{"n_layer": 14, "vocab_size": 532, "qk_norm": true, "attn_scale": 0.174, "tie_embeddings": true, "lr_head": 0.00507, "decay_shape": "linear", "dataset": "wikipedia_en"}
Each number is 128 + 32 x the weight over its row's rms, rounded and kept within 0 to 255. Layers, rows and columns count from 0. Numbers have three digits each. The size before them is the row's rms in percent of the matrix's.

# layer 8 attention key, 128x160, rms 0.0732, rows 83-127, columns 0-79
068:153120103103075145144091145142100121128170097152120127154078112112186154164151117098126101039079099115106139169165097170124099090105164158132127142133126111156182134168144187135146098093153132192117181126140151096072091161124109135102157032
086:179147165217129128113146108115148125107102114118087059131163144182102142141101130143095143090134162098147100081122183090106144132121171170090138102105194095127148061096128135115156160213207092164099123162155179168123099096093193098177161150
078:167126099097105142120117159142105185145110165137105119147142164110110102074192121086071074078141058127136134227133092128150108096155126109175186186195060122094069133113069133194160143163107143146124160096124108102175152146150175158131143114
077:133178147092230125158152091142118151151097108137109143145137165091107156109104081093125121181190151113110125077145120153138131158124146141097136132135116082056101109118126123170151046110107134133143151122156108146110072102122120164070034134
074:133191111064174095184145091132131139176122157109101116085151156125070189132111167087145157141129139111135109108142160056145080181107112138143178137106124117118129116108105130135123116154085144094123113182108175101138115126139133136130100216
077:128115146094113132070099105163156140184121131089167174091172140122084178123133156040081076125050182157121059101149170186126119136165101148107168132220151134125151082117109166167113114116121117119126143149098120121137092097162113162097162101
079:135129108113169129095129148143119147076135138111147153155141147121172145078094139176205122115094161141090162151148095111152148171087128097149171138174119127099129126121138134093165138074110145140170185195110163143090123131045146147129063155
078:148112142167110179109121094179022113155145092102117146175098104106170151109146140160150139167092141108118096170173170124121119149160157141109076124105117178093104170133120109084134123140096128158066109148111127112126130139140102110186087101
070:109170058058087133130098077103129097093096116119118042061125116112052127122137113110140173169125189091170115123151061085160137056067160135123153088161119129144113093088162120160111123163132178075105103091200130127134138175145158051121088175
087:105159098078200169151101090144097193122152099111103119162189085082158157152112134162175118084133163173170137156125069138172113127164184098135130132139137118118093143106114126130183116135110163155101126154143086170079087105117090159111153123
088:177150119121171173139143100127124097131170156152114102111111088134176133100133095133124171107107107118130162129152142120092130155122129118123134155141156147168143069075019129165136119136149087215128080155143145117143133184144142102113170072
089:079162086109147126103124131119081171059120131107086143097146108130122121129113127182104114126106086148133106186174083071167138095089198051126110159097122137084146100149147120138171097171119123135050127080138091116105135128098125071154151190
093:139133114115169126142100124133121142138125174146139172113133166113181144124117114103109164183193097159140141124111087132122150099142203125120192162117052110127143100176127114090090145102104047151148080121154126074069134136214155174163146128
075:165132171152063120121143132136141150135134146170130109137092100134115196177182138105118136160122177081163143065107148174124129127149120146110091122190137065190122135125127140094169145105075097143131131143156097124164117103144113103134069134
074:154088122129124135173099089149166170143121134165172159128110082112189119151113130184100141093124112105163174084154117059196053100175165080139140125068120135117128178122154103147170134125159154128140095146115183166104158201143114127088130145
076:151120073158115096156145142122124113099135107115135045117156151115063086166167088118095170140173099089145163137157143132121165102159144120135053142164171102066105085146121141080121169140126132072174161070116137127116136128180160080134115086
084:095206086164093154174110057159103193165163149079122158079108086129113158131141159080150148123121085176127073111163138122165101136111173127164135119171111098162124064120162154111171133135123138150145121138133178112097101088139171106123161132
088:154117176147174128098104191191097140116163149110204077124083164146144040122135111114095136191166090092128121082147135119138115104106141124153092142203104124115133076166138154075148127116117097144129120140115108137137087170156133124135105135
085:127147116117057129133161063182132158151140142099095163084103112138142136126141113154153213131083142121175102121114104100118068123136132194152144127119145162100144141126132131169104109098123191120109087157059132134112117135111127114143125158
081:098140116146174172123165160154157147076106152165181173138152166135150104156119086105122158177103120126133120111184159119120170201102149150162115137122127112175183120127080155097089160160173170074116115127113148118096124097150090151087117106
092:143034106144160155085119175139137165131077111099213119156126168159116137138078134131123161126120104090138113161103148062169110159126167141127090129142169104109114122136154110121096092153115149130056153135123133124196148108083203100109084201
089:175148087100122073170091098134145137203135119071113162149186139103144138188156153114149119072106130107169142082143083125140049115168104111146112116140110118087126157106164120163117170155147151101141088069145158133165144108143046136107176120
073:156163124047149128170092189097098117167133144135148139162132124109108109161109147129139182176099174125107114148147091110170112118090089130109138128210176117101119197169178098163110140097076133100124145157094111174133140165168093119106169163
090:119137082122127104171080119100159163118131108120131166118077139157074149197124117175077123099101147127144135175147058123148098076100120096178133142146113143126125167176161153169073165117116152137090178084136090141124108111088162133113221075
082:093164121083063096136128146117104089103040164133095131102158132097070120166091132196166152117109111169180113168109125084149116102076137125148171092093146162112099081152132126184130168169135179108106091105132112086126139104122136110125204158
079:117128142126110237125121152200127144080153130131146197089184189103195135139106089166147087113157102078098153103129138131099121128072161137128138158114128124169130100108117158129129158112124114181123186152145138093096104126128154137126153149
075:128106132075156154130126127117130100137133088094045126136109085094128119118083097101173106147130183097153101066124120164106128063102068101139089120106167148089138164089171139060123116082166074154106109150064113163130157113101159178178160149
090:134099086122119149123088163129172122181155108117177131134116099135120117179145139175121191169157078092180142088122094164121111107074124103088128163141160162105172187163072089066147147090119115105109154117149096115087112170056166137101115175
090:125121100115117168128107054019118116173106087125161100121090112089129145123164134092134108129100118166089137116082159127144123083116118112117096137085118183081144122132134112100141094085108127141161113164128132147156136118105116122093110093
082:154152082082115108092183070129127150133187143141083193131142118072152135174127148133067162139117099114157108090116100132144130126112121153154120087135087158118110114119104111108134169145151159083082158119159085127105126115093077083127168159
070:138149136173171145159116145145114121089068116161139081211131104131147119106135117167151058120149125142122188123165109091124087088146175128131111131149168025167144122108096154109115117209084081157119146091183147140180132148080120123166135093
083:078084093127149118090134159135111117101146130173110136131118211174124113104144104086126186166157148099113123100102090090135125146111120159133144200091174085152122179137115130145106156116111066088117071172133184119136134131106122138117154146
079:122190090095061084117091096127056121141116105161127156137107055130134164117105066132115095099158131159123145119147125067186160142103146121154134198185102144107090097199134117120133065122082121106164166142180122137127082153160111101116071120
075:103154122153152115103127166089131104082140160104112128135078102143091114054078138066117133177129095135121117144094101133138176147163127132171084148158145115188141099152099109115132144178152107129216132145114162145157108117135105119076087163
084:118165148088136113134158104132168151163185078083129121144099124152127179135169141119140108195096128086173113079095188148115086102158120090126124129133077167173083103168109105113103149150195125164140048091113125095097111107129114120109145082
093:132086171110127206124112163181167119181162161102151089122117139217092115158149139152096109140109104095109080087144156172062108132177131152091076156099157135166139112107087149116140123127126092168120066123117172133126108118155144139132137088
070:129150070101119152154110166159142120152152122160119076126208147179084105161149124132134093135101164158164069092119103130086113162089063148078140124156155157157116130141140122143106190084135054104070150166145107147124091114125087161102118141
085:142177084101168123112164133122093172121116154116120166110154127130135176100102070086191091180109114149081117109158155079182105111093169129200149164147141107156146080110110111128136082136131092090133113171167163095092158144103137119119099149
081:122083118184177165177116170155123145126182126130139171123117181160139095149057117156131187197129104151101111131126162157085118122109119079158099143117173146081147154140119163182135140164076153097113091152125117114128095159165113129138091192
100:085143153139067062156098136108073129135170171081091165100130069112163113175145118161170186085127154139172107162147129076137148126149154130173230083094097134079096096118132130154159199121179194114162160092140154136117103089143095081121185157
073:120130164148139121132150116127073112162139127150101144114132102142104095135186077128123179185184123121117062128155110128081088123125203111120113130068087069088203172202160130102161139085133142087141061094172106147140142182181087143187115129
076:137107111158154160124152214115168082119152132148160070126077082117153081113113122119121174133124069169103110073081106131124132045149090094118118171141125172124136183115113128110149141136075118142080140155163108115150166159123107100080108140
077:103097163188100154105139126159106102128120107106130033118172085118120153100195110127108103066127150131155109104125168134067122140131152138082062091128150154152067112096097081158124073137068137130170125209126183166138139068152130041128108108
093:144102141127087106103131054165174154131124102109124114150111143112100144165173118121159070206121146157154140128118119118146056124106105135084198079108111135143093083123157095114182078138124113047137118155152079089106123119116087155122080127
083:136118172132150195120139093132168146178170164141183081134148111126109122103147136113095129110156150212075157126163191148157122177141147185178065151102138137107139158096118133148132118169123138161173127208137181179141135123209143122153080138
# layer 8 attention query, 128x160, rms 0.0789, rows 84-127, columns 0-79
090:180166163171194120100171165083161160117111084097155089112150142153135118115113136147151185127149116144140118140125175096112133140169223118053158131171161135146140116154079141137137099121164091124133149098068140133131136123121198116171152170
086:111103126131126125072118136165125177046084171118187121113202177113129131111111123165080083114123145114134134148174086102139181160091149136142171172107151131101107176145074125108163140188081116083138166092123107141106069163149150109083114138
078:119104164114122136154051148172162146125087105121142107094083117081123102098132135147137130171186104120174147144172058090121078112107164075118123120099093114145043177160131150136207189121155105116111109120158179132095106118147128117174161048
080:112157116103170121173151143179173190096157146106117141089092092140100127157131161107128161175212136107173091092094096142123086109110095068191147107147128122083150127132189122145172210129117136126089051128125176108164090116152099152107092159
095:137084097135126183054124143197133138194066111151096125144140169185141147157151131127074100157120107104185130148139127142140100155098084128088099190183145136107130103108150102143097130130181179185084160117145109102174125097087101140068124085
090:105135179131197136085088053135151132119150106085141112170118086120170114102125103094120136116111157163077107145157118146156142117152140128185181083122111108095106085095130126135149089144104130103125154138104112120120136094131086094156071099
088:144086134186161099142164109079129126126145088125159160183125064111133158116073173161146136137125123121120132123174166099141134114135179131113069172126100096093156173113070137110172052118058173127161124110152091129075186176072146140130136057
097:148126088059075172193106113105135170130162162176125085114154146120101136149110135184118169144154115083151139145147092122085107133101132102129127133109130101198094141160164168144112146154136058041154138083157107151080118118139123138071114175
101:103141129080143112136123099163113189145100153122095101127130104136136160115090151159154149103150105115142110134179103142097120162099152093175218142128151064139105099109162173138172157187098147139147109165163177117111119150125125102060150105
089:114093117154138156128119158071153101100107170157130116122128142116151112091059110140137078102135158099101122112139119136098170129050148102153181157183145172218123095047077150146096147133162078135152139128108214141156136094083179131102164106
085:166124168095143114133147105120163147142110118108130137121109102126149126127101150137086109187143091120112107106139097102149116107099152048109163116101099097120127102161129099076155071163103117086126120070138172083102151133092148134114144169
091:094158099066093136170108122125121081076149114128114166070127106135152090126129094085145103138149119175116104113113087124142151093123091063155140128056087106191107121138149119129128116104126100180171090084145142150054108175156162114177143143
075:134154110121076137125093148171150094067082095186139137119182105121108082130168134116136157191184108128125176105122124101140116100126127167071075138120100158121141134152156137108116191077122180095075112177079177135147111134151092136176114133
076:105143127163128179159143152078078140178113126139154111116079139102153115086126110117109155174067085109108122102149161180093065159070121139122134119088144130197158117154125152113158096115054121129130115163142183112100140141106097132108087127
078:170109125144166136081102118124148110162168095122107095152161134107166119139112127125157148135132133189080152138116129089149075122104168113076107113101201157046125138128136146095113132053089086086122132147126102163167137130128104101151137172
103:117173153084148125155113127153139135112105171142043166137099115176119134152151120109068107156213140105144079097114145110152101140095151080169145144143144066118149069092145171138120137137167142215126071110135131115158103115176116174180177174
086:096093127178146156105146096145095151116176170120142154168130142131155145116119096145137128142112122091117166135120133159138122154183132144135160180190073174086175165137174143100153099060098118101139094134114110150093077166161148145173061143
090:090152108134149162159145149152139113161155143110111134101119120162209146141134112133106149114165125132146088107125137119142109128159190164159190198181156079122158159096155112163111165162122151157099065146088150108113111119146147080167164156
095:198168075086088127174103126121074143128132129148072123100182194158120126118175113120120172200075163129159169146102128143130134163095070185153167131114118173134153135106116090126173123138182122183106107133205105119063131102129050138106099090
105:138118117170170167109099094126168136149146108098198121129181137088086129126089131114146149173122117127133094113137117105107126156130141162103062091153140167123115169108118101095131069153078093105101132149131112131096156114117138066112062199
079:126155142066037153098130174136077178128164134139074119115137097144107131117181157092114166142159128163165126092091120069133130115107120112172135124090134133142083134147106077149176146128121123188094087173164099086119157164139145139090117141
090:147094110090156151105136140146115136147153170178102115129151092096137104181173145130139104176109134135175167122140135118159133145117118117130109182180146209057092134091154109086156070144091116103128113175194170116142129127138083134087083135
107:133120132168174130122168174120175121139163110119199143164213102208016166173145083135129120137086145180110115166122117150116138150134076156063116084177130157129134127155175075116130123048120111136121143129155072114084108142107148127131061150
080:098135084054152128101087105170107150172102156123146147126131190064168140130112166165119185072087131083159129121107193183096107100102091137170129110058175114124142106157098100136099172118161133079157120161088062065100086148181084087142157149
084:104135144167118138136101061150152147126167104108071125100153125117088128109109177119121066123134149164063103130162086150130143158137134136195191132079090141136098100083130156165098100133052168202081166118162142118090063094086138097075184113
083:148096136094134215135121096116148117097107071133116104110120131049149142062117123136141138084154115101085137118140112093104163112118190158062136111112152121138184152144104147099124129107126100156112128162084136142131176145103141068135148087
110:164117099111182160136115157096116080185160123108133104119105088098147154150111142137110123204162113153169118085169071134081197109142099096100104137112170162141159195125090134129112144118099148137076169159164156151142204130083158102107099122
082:192104151153089151123113126100111084176134100166136143154109087115144128144117145114207073138141109152133144166127086182111169133109081105123132101158185117143141102168172180090103059074162095166107150113140129163161161159109140104117111067
070:144150134133124106094136069063142127126197146099059136088162122103104095082108092117130212155122105152119168073144138111156078093172165093151136136142143138083088035145136146111112103080115148155116120085094122156153153112145167077107127143
088:135099149127170125155130181144119141163057129095184131126101137074143103127089116080134113185168105120121088145145147094155144188170149102100164156190166119165116159159097108173131155098067111149146157147089129113133200129096133162142103130
082:167174138147140111101136131099155118151152163172147111125146142129149115176155085123149130127138135161156142115082110176053143145137109160105151155163139175093169119149120130144124125096151090155186135205174142128145133084135103154104132062
093:122127138052100135149107156177088138180090179137156155102122119147173137117165078083154065184187139149113157110091124123131181121157112099105130102187183131120110056107133163166162176117107170128153152095154153116167113114148135133112135125
080:149181151128130113093143099157057138121176177110116156130167094178117156127167114144102145142122162183146192127125098103087178148122153118190153105148122147106111103142079080109167120153166142148157136171143157122187068116182139184130151151
095:114148136137148123173167096117148088147096134176062134167111146179159077125208099154119185162200102079138106065116117115102149146121107130117153158125121121118118121084131137128147201134222118167152082085117105101155108115124139186171147137
084:086110169116072122097110131165110080136100172111094114128102146145118133175110158230096177079085121098132093109158128098117097065159159119111115103137138127144110115200112141134102128130146203143091060108162099143105158159133205144140162102
075:119072114095117140136075128160137148103135131212125117089144128120059089165133171135161153128154065087163127175111138171167097134075126171061189119109151102154148107096105188138113157157120124069148129103141175124136099139131162127126140099
101:173152117116119078137105117126094177108138150153129150083113103135151097139100084130162142114133149145133127162068104181152102138106119103140210112175160111153120107132118114110155149156201118142144131121152131137122057104160095164130150158
081:141061082174176123109182047115168112141172134116128178109104091148134147166158117156138110132118125114128180152125130183133067100146078127165097142131046154068133201134102114076162112155180099169200082131111108079050149144140087102141064132
096:051126152166104112108122124064113147114187133114134133102169175117153134113125112164189155075037127173096178180140128101137118103162160126110116119169092193106066134106132150121125124030136120034177119145126113129110097150130144108161162108
093:173157123140157101122161162120147101186151119103110206107115100080151091127162110115106184186111109135139137012096159079105150113140092102147140132130141160092110114120162074128113151074096125121115093120144150052125143208099113156141153151
080:107061110108121132131145131078107128088164116127108175092101097118147124090095131116178144120169113149106137067130076146079181156090139145094073141117160119120199152199138168102148086061072106061179133148127154123140120150121163075115075142
083:132137146063151093098074105181127084172094155175068035192129109128133123079130141184111141084151083129126129169143128095112154092112191108161106157160155053117108133056110132115116063183146136118141158107121113154198087110097158111134162110
102:118150137169065065154177075142133130116143142170110139149118134161113170148150117112151133219116163110153148136124208116126102097167107123201140116204139120109081110129141133127134123182171208103127064143122143131104103156156100140138107148
079:102141100131098152104110141084117161200176100157103103150111104130120168110111143152146141126129118107121128131202216182169139188091108105184062126132148128157108105075152124140158092188087152133121127203141126134119104132115088106163125099
# layer 8 attention value, 128x160, rms 0.0878, rows 64-105, columns 0-79
087:127099102115129097161193102124111120089156118055145172078083138102131142107109114091123112102107136162127116112105091142176191116095095113129135157130137103136147141132114123151103155087148142169131073098131124173145097213092182198211089157
098:161114176133095149094097153124171136079149079094064117124082115120127156157141149118119128134147117120112101056153186076077123150090120096176092148137115107152172128188113091153148091047209117151099104165126182091137080110152156136095130137
096:138064157114082079154088095137107148086123120151159149138191109154149123125077135114102123165103080167092116111154084106143151180114128186141142111175137107095104151120170127087126071151139132124207076081124100102080130093202107113149181131
092:101059127116116118102070141118097169121126162107157113137150160131162103157126120118117098203063157147159125076119096134137086038090132115150159121120089120121103116107101190103140138111099089155177141125156156156117116137132135147140142071
093:139156131164123129091154092138123147140096096137148149103108150132118120105081053118212082125119135098143118190116080095092144121113177117136109155179085114094166173108087119093163071188069178134081149143141136133111150097153169137155177087
104:141167166140119158159163136196142111143161080121129126054147112075101104106113108114135135138079110114137128140180161115095178095147151136120200147104114145157092219104198112116036120096117122136092113107138136167157102133123125102070127150
105:156127101173170170117083139122145100096119156104120127171140115115123155169102166084155151141163183080152124165131156121151112175162114063112146127093083118084100103140130181102125152106154070150099162095092167161156133166167084097086116117
097:168124172051104170168142137184190134156207110150152135142126146119139144143129142116127112137120103086069176127149128130076203131085157142165162109157121099128125172096177094120100097150197145116082087154125059150161131095096121143053128129
093:099151153155147156170110143109124126128128155159133156091106171101046175137152086103190142153163125103120123108124150153147106136189068138117157078156117080131141143115159131151122110128098141144142113122114169089195156075110111064068185124
086:098113129148113107129156163116139130108122101094118091132156186136145119146126087162118130153195084051131084120209141124135125151094052115100119158088129183162109109137069144110106140147127137150124160144158204113162107080095052065182111101
099:058103080103100166121138170154160129117139122136064128150138126076083133116115133125130181159150127115122115172157140093165120151144143140192113141121091103123079152139081174125096129102111086100124138096125130150070147128116141130138116135
098:143126175086148186120209079188172124118144100126127099148139152137170113116128171150091100152059167104159109164117109118104191108105094162134152166097151138157090082117151139069141080190109134114071140145110092173086124165133148141112102111
107:124122157163169125090095117116151093092122068045184087087109161148084105116097144114160118180147164169149141086115097084118102105123193071183140159140155129152055122140092173079114148075114101202117134162173208109122103185157168139082114080
097:226094042099157118134096097072117117186098151126141149137138089187142148097126123139119180113081069162114148151088153143130165081126102167048168144087129121134150114174143096134190117126175096127149149145131132106155150115129120157153061160
110:126110067083160142129078099107117109172126134102125136190099146134213153155095093125144130180135097187148148132099144140130063071148137148142124132148173187078069092130132214146169142150153097108149162116114172197088165117121141155144097124
104:103160119090152083147148152122108160170096120092146124074088114131184118161134113092158128129211156118110130084146108151163104095072167110130132126214146137133072119090139109096154094117131221125139093114121101093183152106101165135116167104
118:144155130165136159141125097107199147172117112130117154119092170123133137105151065080175090107173100050097121132128124160164141067152082104128134123216127111140132167133111102085154078186099143124142144091167126147170178094115153100127135092
090:122112129116137147106133146165170108101142090151120136143102126135128133169138181119130157142105156115111123106123178084159185184168058119133148137138086066153143094111132127158076125052120104147126156076129135118170125181154116159090097141
117:143173119123155106104144183078095063083092134109143152124145102090075131120129182136097155119173151096187061111147171107138130150139060083140137110140102104129169166112076080141146131136075127184095175129116156099191139121103094080174185103
095:137191155068138153144141109099087085145121148100118087188134151132190130092123146142136141130080093141101125141076162093129112082134141149108221106066153114155166107146130156119167147099142144116117099189100114099091158148082111134107063136
105:158057121103113144079157112148120181124114107132115081155163221154172129057101138166133116159149117149132114105126112120147114092096159140156080141158085184102086182091139088102183104146143137121152146153173111122075107102113156145135188111
084:103133113143182163168097114104083105091090074121124162088141141126094071102079116114092117140120095190176090085189144208086136116110108104184170108098118125104096187082120134188169138131151109178183119093132097159106121168182099148125114082
089:126132081139165109143128111083148188167120142164129087177168113159202120096076162159073119181115122158097093084137150165121141073157151128147159126117191179105152097166129097125155144111143096123141110112152108127145114158159066145133083110
102:102086088114152087088067098104150134181143134164166051149135169151189109044152161103108143141130133118100167120134144109123069104130146154098146141133119168103100119172063111152131108136120094069153092174125116158088128137094116160147164160
100:128087130137086167156156092163111081108112157138110077140120128107193114094134221095113143166154107193098137145121188160123135148136125102128165155105180125097140111111144129152136117100185097125123139120089090064133082213149082168138089155
094:113149062194151197170124114135143114119146160064106100109122167165143110105145112107133212151156150122114161079069132187158134108156073130162132119166103142152131015141176172114132157112114090162138139129164112154146119152109083152111087136
104:121122189169134095101080120059117106125120138151121134162151139123171121124156122079122054123168122164116136122090095096102093175110189147135133117161175118138111185179124125069174164119152139085133044211129148086119136146103145036131149092
085:112159127082108192147149132146132183101128062111133095053134194151154172112132178125087162099144153168118155127129134160120140093070173141100116089140118165162100116107164165106110164119129134190112110108067121156154101165108051124140138077
084:154102099092152177160167098139110118149149158149156089088111117152129082141147164074117168116156127149115137127188158116190094127113150059128199100116066086152183083086163142152125152107133099164134114117112148152178140120128134080132146108
096:117139097124130097150121139045112117143122114114102099149121122140127161152115104120144126129110143147119089070103162129106105118122101098119154109179131122089159107148056109148166153134142127161128176127138124079165106104178127091120177144
089:114082113177098100188096122144151125121121166163160098175159116122163107187096109097144152119188136098055160138169106053098118173169121120191133149146141161111024114110171157106125136109126141142097128118177145177058074096115121101115099108
097:150198161140134135148122188130081138129144111059153086096181108087089107120158155142157179102055161134115053092099088107108057129126191179124122169115136147144124093165149092071116141053085141176135109106128182112112128096095092153139179112
098:106165194138147123132165154151174117108101076162082146137111098160110113129122126135155118135090109110145125102097149108101119087107192123104174176134098124134183077145141134158156108165096158099112131162122125204081114070138129182111117152
110:119150089101170187066133098129125103103094106110146205143134102094143169162101149114127054177139173127147132208071096174126137128151094119156079120139173061088151125100126136124133159181122086088089141125098162147143163160144172147135093129
089:096162148154143122133097152118162093185087139114133123044143041120178119100106095129134131115172096149095123160102110163142161096104129119170052120157164168097066188130120115119117159129055160088110126108144147133097158144090063120154157130
094:159118147149110093175145138071117134131145147064132137087142078094133156180172116155142130098170105165082129129095102093136117095141159152079086109147128157133214070161141091096133155097114126155183136105095165136165142107122170112130165166
096:081166104088102135144156140193126169116142145127172098154169075097116100170140100137112136077086150052103190102124126120128172121140158161065161084120105119105154130156164122096088143139162217159123125096135052109082114133107163159134138112
097:133146133159124096147152100118122080115109084146095170078140154095194139099136118077138113113136091134142088177125109084076113126122120110195151132161142148085053134117103169109167084135075144095086133120088188121114130188122126153089109093
108:159066096113103121155153150118076132087069155081163133104111133078144132135170189153074120123114147160171143092137184084154165111167181137109123112078121177140134140180118095094166183107155107106172109144123111077118083137091060129126139127
083:148115140130117149128122147150193083122155097104185100069090089153112146169163055119196140142156160074112091123184166118223132115119102141125174104147150103121112159184128116152104087093183103111121157119102192118157145082127137091079087130
095:147067123128073144121135116140142115109155135200154176153153146120104179138132145185143121129096105129081123127107141105131139113174084151119128164158103126085123166150104162101109091181174123124073134141086166159053139097171146096089165103
098:088069127108074118144196106117088138065133146189068100168121174123114084119187145152103103072109093120109157121148152137115216116116078137111149147093109112134177170119166160117114166136142066098155115131111091124095115156117095166129151143
# layer 8 attention output (transposed), 128x160, rms 0.145, rows 64-105, columns 0-79
092:169155095126083153088105128124148128212114184119119131233160074116159139143106136201098122124126118124122150144140157090150091091138201133114103143143161147071160121130139096110093128097151139135105150183106106116158202098066093125067125158
105:145109060093157117136133055163147108142165155166147125133121144105121110168159091107046121142114145094109093175122073156143132114134052107138132167114101148161146128100099117092128164204125157103106153115089110057076150110126111143073154200
102:145131136127227112077134225103186113131154184125139152120098124134083148159125116095155148056093127073166145119128132099125132069080122107111113113131151156105134158076057161095124171050129128099065161164122125116127094141089146144117117099
095:157147120173139137079159202092168104157144101143171127154166148133118181120081145137128111101158095159142141180093141137131137177147094121105032113137192170160133177108116135081078166077075128119110164090101105139153127091079135106122049168
094:115122152174131155090110130149148161111154170146092110160137170109164103167150149146158129142114137049171148104106161179085112139158144160148212098088153155154110106095135144181090168135159061141107084107169136149136117122126083122085126116
098:115141122139150186140112093099081127160139177122178113149127088177138162134121111126117153117099143103082126102161155151129092146168121141135075151158172136133085135112090076150168109146114131217105141138143148138121092130146122123137135064
106:135125128079082070156148132133119121161108089130103095129102167161120071138156129154117147109162114138090101135064150122091130116111112111161173141133091124165122129118128068128119156123122128142150011101118088074107111179109133145149140098
111:066158098180203125155122102084108156121146163129145088120144080113087083186104159082155142138090134149119115075092141070115113128163120107094113202100169176096123097077096105151165138103082053138159108138153173085131147110097126149135083119
096:176098085118139132126126103135155148117154094117128101146164061152190155081044179160163143099128114122103149134128118120097115099160145144110123158124137129177135182137060155145122154137151144123167162093175164143127088167171130099174142138
093:129118146091203111162122096228131147128149122149103159139104084172110089111124150131132085066152182157146156160041089179126112117146169095146064080105138099169123152124187123115120093156134115176126113118145140136141139131140177115124200150
108:196152162091139057167137131103134072091138156099145091115164123196152117156129085133137095130064157177107156132079108164081151148155094145117109082150163127126152133124086056110115132133176087147082134147171094143123117094159120188110107125
103:102178191146105080111095137110103177170144096126143190100113109104160117115169066131149136191120075134104119098137160106108088173127128075144116111137115112100132135166126083136157154056120159132114139121130116061093075083079138096195096107
109:181127097130081174156083168122160145135115129171133153144137150100151157137181094166129132171111115091114108177110121137124092143102064170080117126163107211177198137056132113151091142124175137130117095081110101128150143083117049181141146159
094:115139079070124096151170187161073156085117149107140081130078133113129182150136141133110088163174150122145070118125154116174055185116160100156153138134130114120139115111141164118103127128067126148116105139119135112137106075129108136085169112
110:197100134152120084124140220141090228096099098111136084126137135123092068169136134128174170110137129171144132178102124146113145170112120174050162194121105098137159173138153143143067144081109131142139142140184113113107112106148111116088135152
104:143036168188142148113100039090158140152116109108175154159145142134115121167139203129111121123103125090143108145125171113099097125164124156060109132080136123135171162175082150162112179097159061113165152099161125117108195133119079103141117109
114:059105164162113136136164124111079159132119132118137156106176116143151147115091188136180138110094150142193146136117207107062104167073144147132143144094139138162132150110110158150126165124164155175183154131097144150108129130117099093084105112
094:156153132119111124101173139127150116121088171111106203139150157142079201138156095106054153169113115051123162106135196140115081126123131149121108093188142163123147123128104130052173155145154140141148097061103118105055157121158117186178136143
116:098094148186085100121101108174112168163104170128126083103080171186140117166138163154151054089094120092115128162132121142136079143172162143202074092100116139121095085153131127123151119180124182115160077109117083124126088126158154120150070139
096:094120062127143076075090122152083174104114128117124145099162195166098120136083130158082118186225036153145110080155103103092120126151179128157101211125152137081175178140114160121099172101147146127145118136165104117164062118154181099177129171
107:103158071156147142162127134152123156110152116137144158079088071139109105171133124063126116158105141128169151146095121159161153147183124096091172108119139138156143134170139146183134180155142070114094140125130153113131129157136112150108075127
099:165063162112109124112165150138150111147136129148199067128105078111091196143142153147159122125122115122109142194113098094122076099139132133089055152205161156116088098132157167103129126157097209053046122157124125175151132173138169094107116155
093:091145097107102118147142119118094055060140117127116128057131103085070147144120110078076170133156122136099141152110152100118119088099102155120114163117119117131122149159122197123134106130116153129141134145165161111093129132107159170171134178
103:133164093147135156199142147122123126124189163147116177097155159094061155150117096150130073168167181146153076161151138128159187171111132157100170093072120101104154122131194185064107127129182169180099180046146109093136121080129167164110114131
104:122128156139137097127121157123148128136070126122162166183173102113077087159101080084064130197138129071136086103147060111133138158126158149085087155191117118158125129155131118131112108146131153086097110094125093135145157144111196157166129183
103:139056099095133126121129158084152141135114047111142125084116055143144123110115149159102066121106077146174144142143159100097122148134166158103161171127091098171121167159158108164078086148076115106100119076086136127092162106150133111131125095
109:092143024135142145173122134088168117088119151126133087155113167125052064160074160117167170188153138095160143113156095104120135075090119145102098159061101147094124139093081139152081113117131215130169117152127105141162151172096119114092093147
087:069108135134157102119075087103129044177092077098143175090115074103109176107102117194119106154076108128098055090130118139132112095148125113131130126129182110146151096146167145131129139139079111128194154152144126117155148126148160129085129113
090:180085109139121158113110107068140137143114081121143114140147131088156109072100158170141083128133147099104153090122075148048156146142084142092114207131191154142159158150120160074155058107121141185175148066122131136061129187089147135117121123
098:177097129112106094139076070216153182096153103088161142157103160141097153132120178079079129099191093120117086204102142103124112087136169128144150148089081181177121141123119159153100110179152130104133112136169147183103167120094138133099159177
094:179103150118143167154112131160199175062183138121156158188120079113074105142106153064123098115082124162140117170076085163167115123084119132058194133097085116181164124143113049115136105071127115137136106124084083138105153169176100159155132149
098:110148097075082131090108099112169095098109117161086158158113145159203152123145103146143072161116075117140136091195109130145154109108100120120049166040128124093148163119115107112151136178099128134078156175123094111117078149098128099141035151
110:111091087059110124073125100089101175092130101109160132065185149060112101170169100118114117145104117129139150067132128187140132181103073167184121113093173139126077143126141094123137119136081118025120132137158141062100134154154149072157143144
112:116163169180078062112155200133096159173123099137145099127165172188153070092167116112149200120104125140134182078118164079120153154128141140109165149195083176134097125126118132148094144069140148135171091122126082133131121105141075215111076108
096:112130115127061113146147088091088133114163094102078096188099157154106120177085097130113186124064218111135105104147188135141161132137115168097118108145093085137137147119165128152165084145126150216124137141140135140120132118146156133136081174
099:098158119105136114087100118121143117129081120087149144144112174183097150096080159104058128158128155113163116156189155118098156069071098108158132161046169080169113140126157108142138131134141137181122124153140153100098140111158057140130156109
105:155125138156167169095079078099157069140183138086103178103146120123165138148116153092095163157146087179143148124180085084183155132125168048193115158107114161111065107110121096121141102097091075128098162127123138166115124130130165155156125135
096:141125115143069142136082139120166134127120148133145170204105165130120122144096106111149116159088115093143164155088124163125134141103131183134138196131085164193163110137139151140080123093171104154152120135149082134068088054142095087198143137
108:118149143131096112137096158116174090106073142104107111141155077117159124097118075052131084158149117116126126072099039081118097140102173153126108140167174119146112098079139153143115076137110155181081171102140134150195106110115194119093095123
090:081115122129099084117147130182124119160092101178126171152239164078116130085137191143135130072115130093120122140148090137097084109149113122155134171116100151097119135060069107100154176170112114164116123091116123116119166121189091177087097118
099:153179123166119135132114122142100157095119171089184131153121089111117136123071119081121125133117172167096147127114128133167094156074098140198232096126128156179154165088098142111141137085110126051101108113143097140163115118168115151091055169
099:144186103141144128050026155136095097186119144074180121125123108135089129093043140125128152125128127160114144102129098080121149107131138102091087064126128159123134045217107116140148049059120158127093139123138114152141123148139163086162150116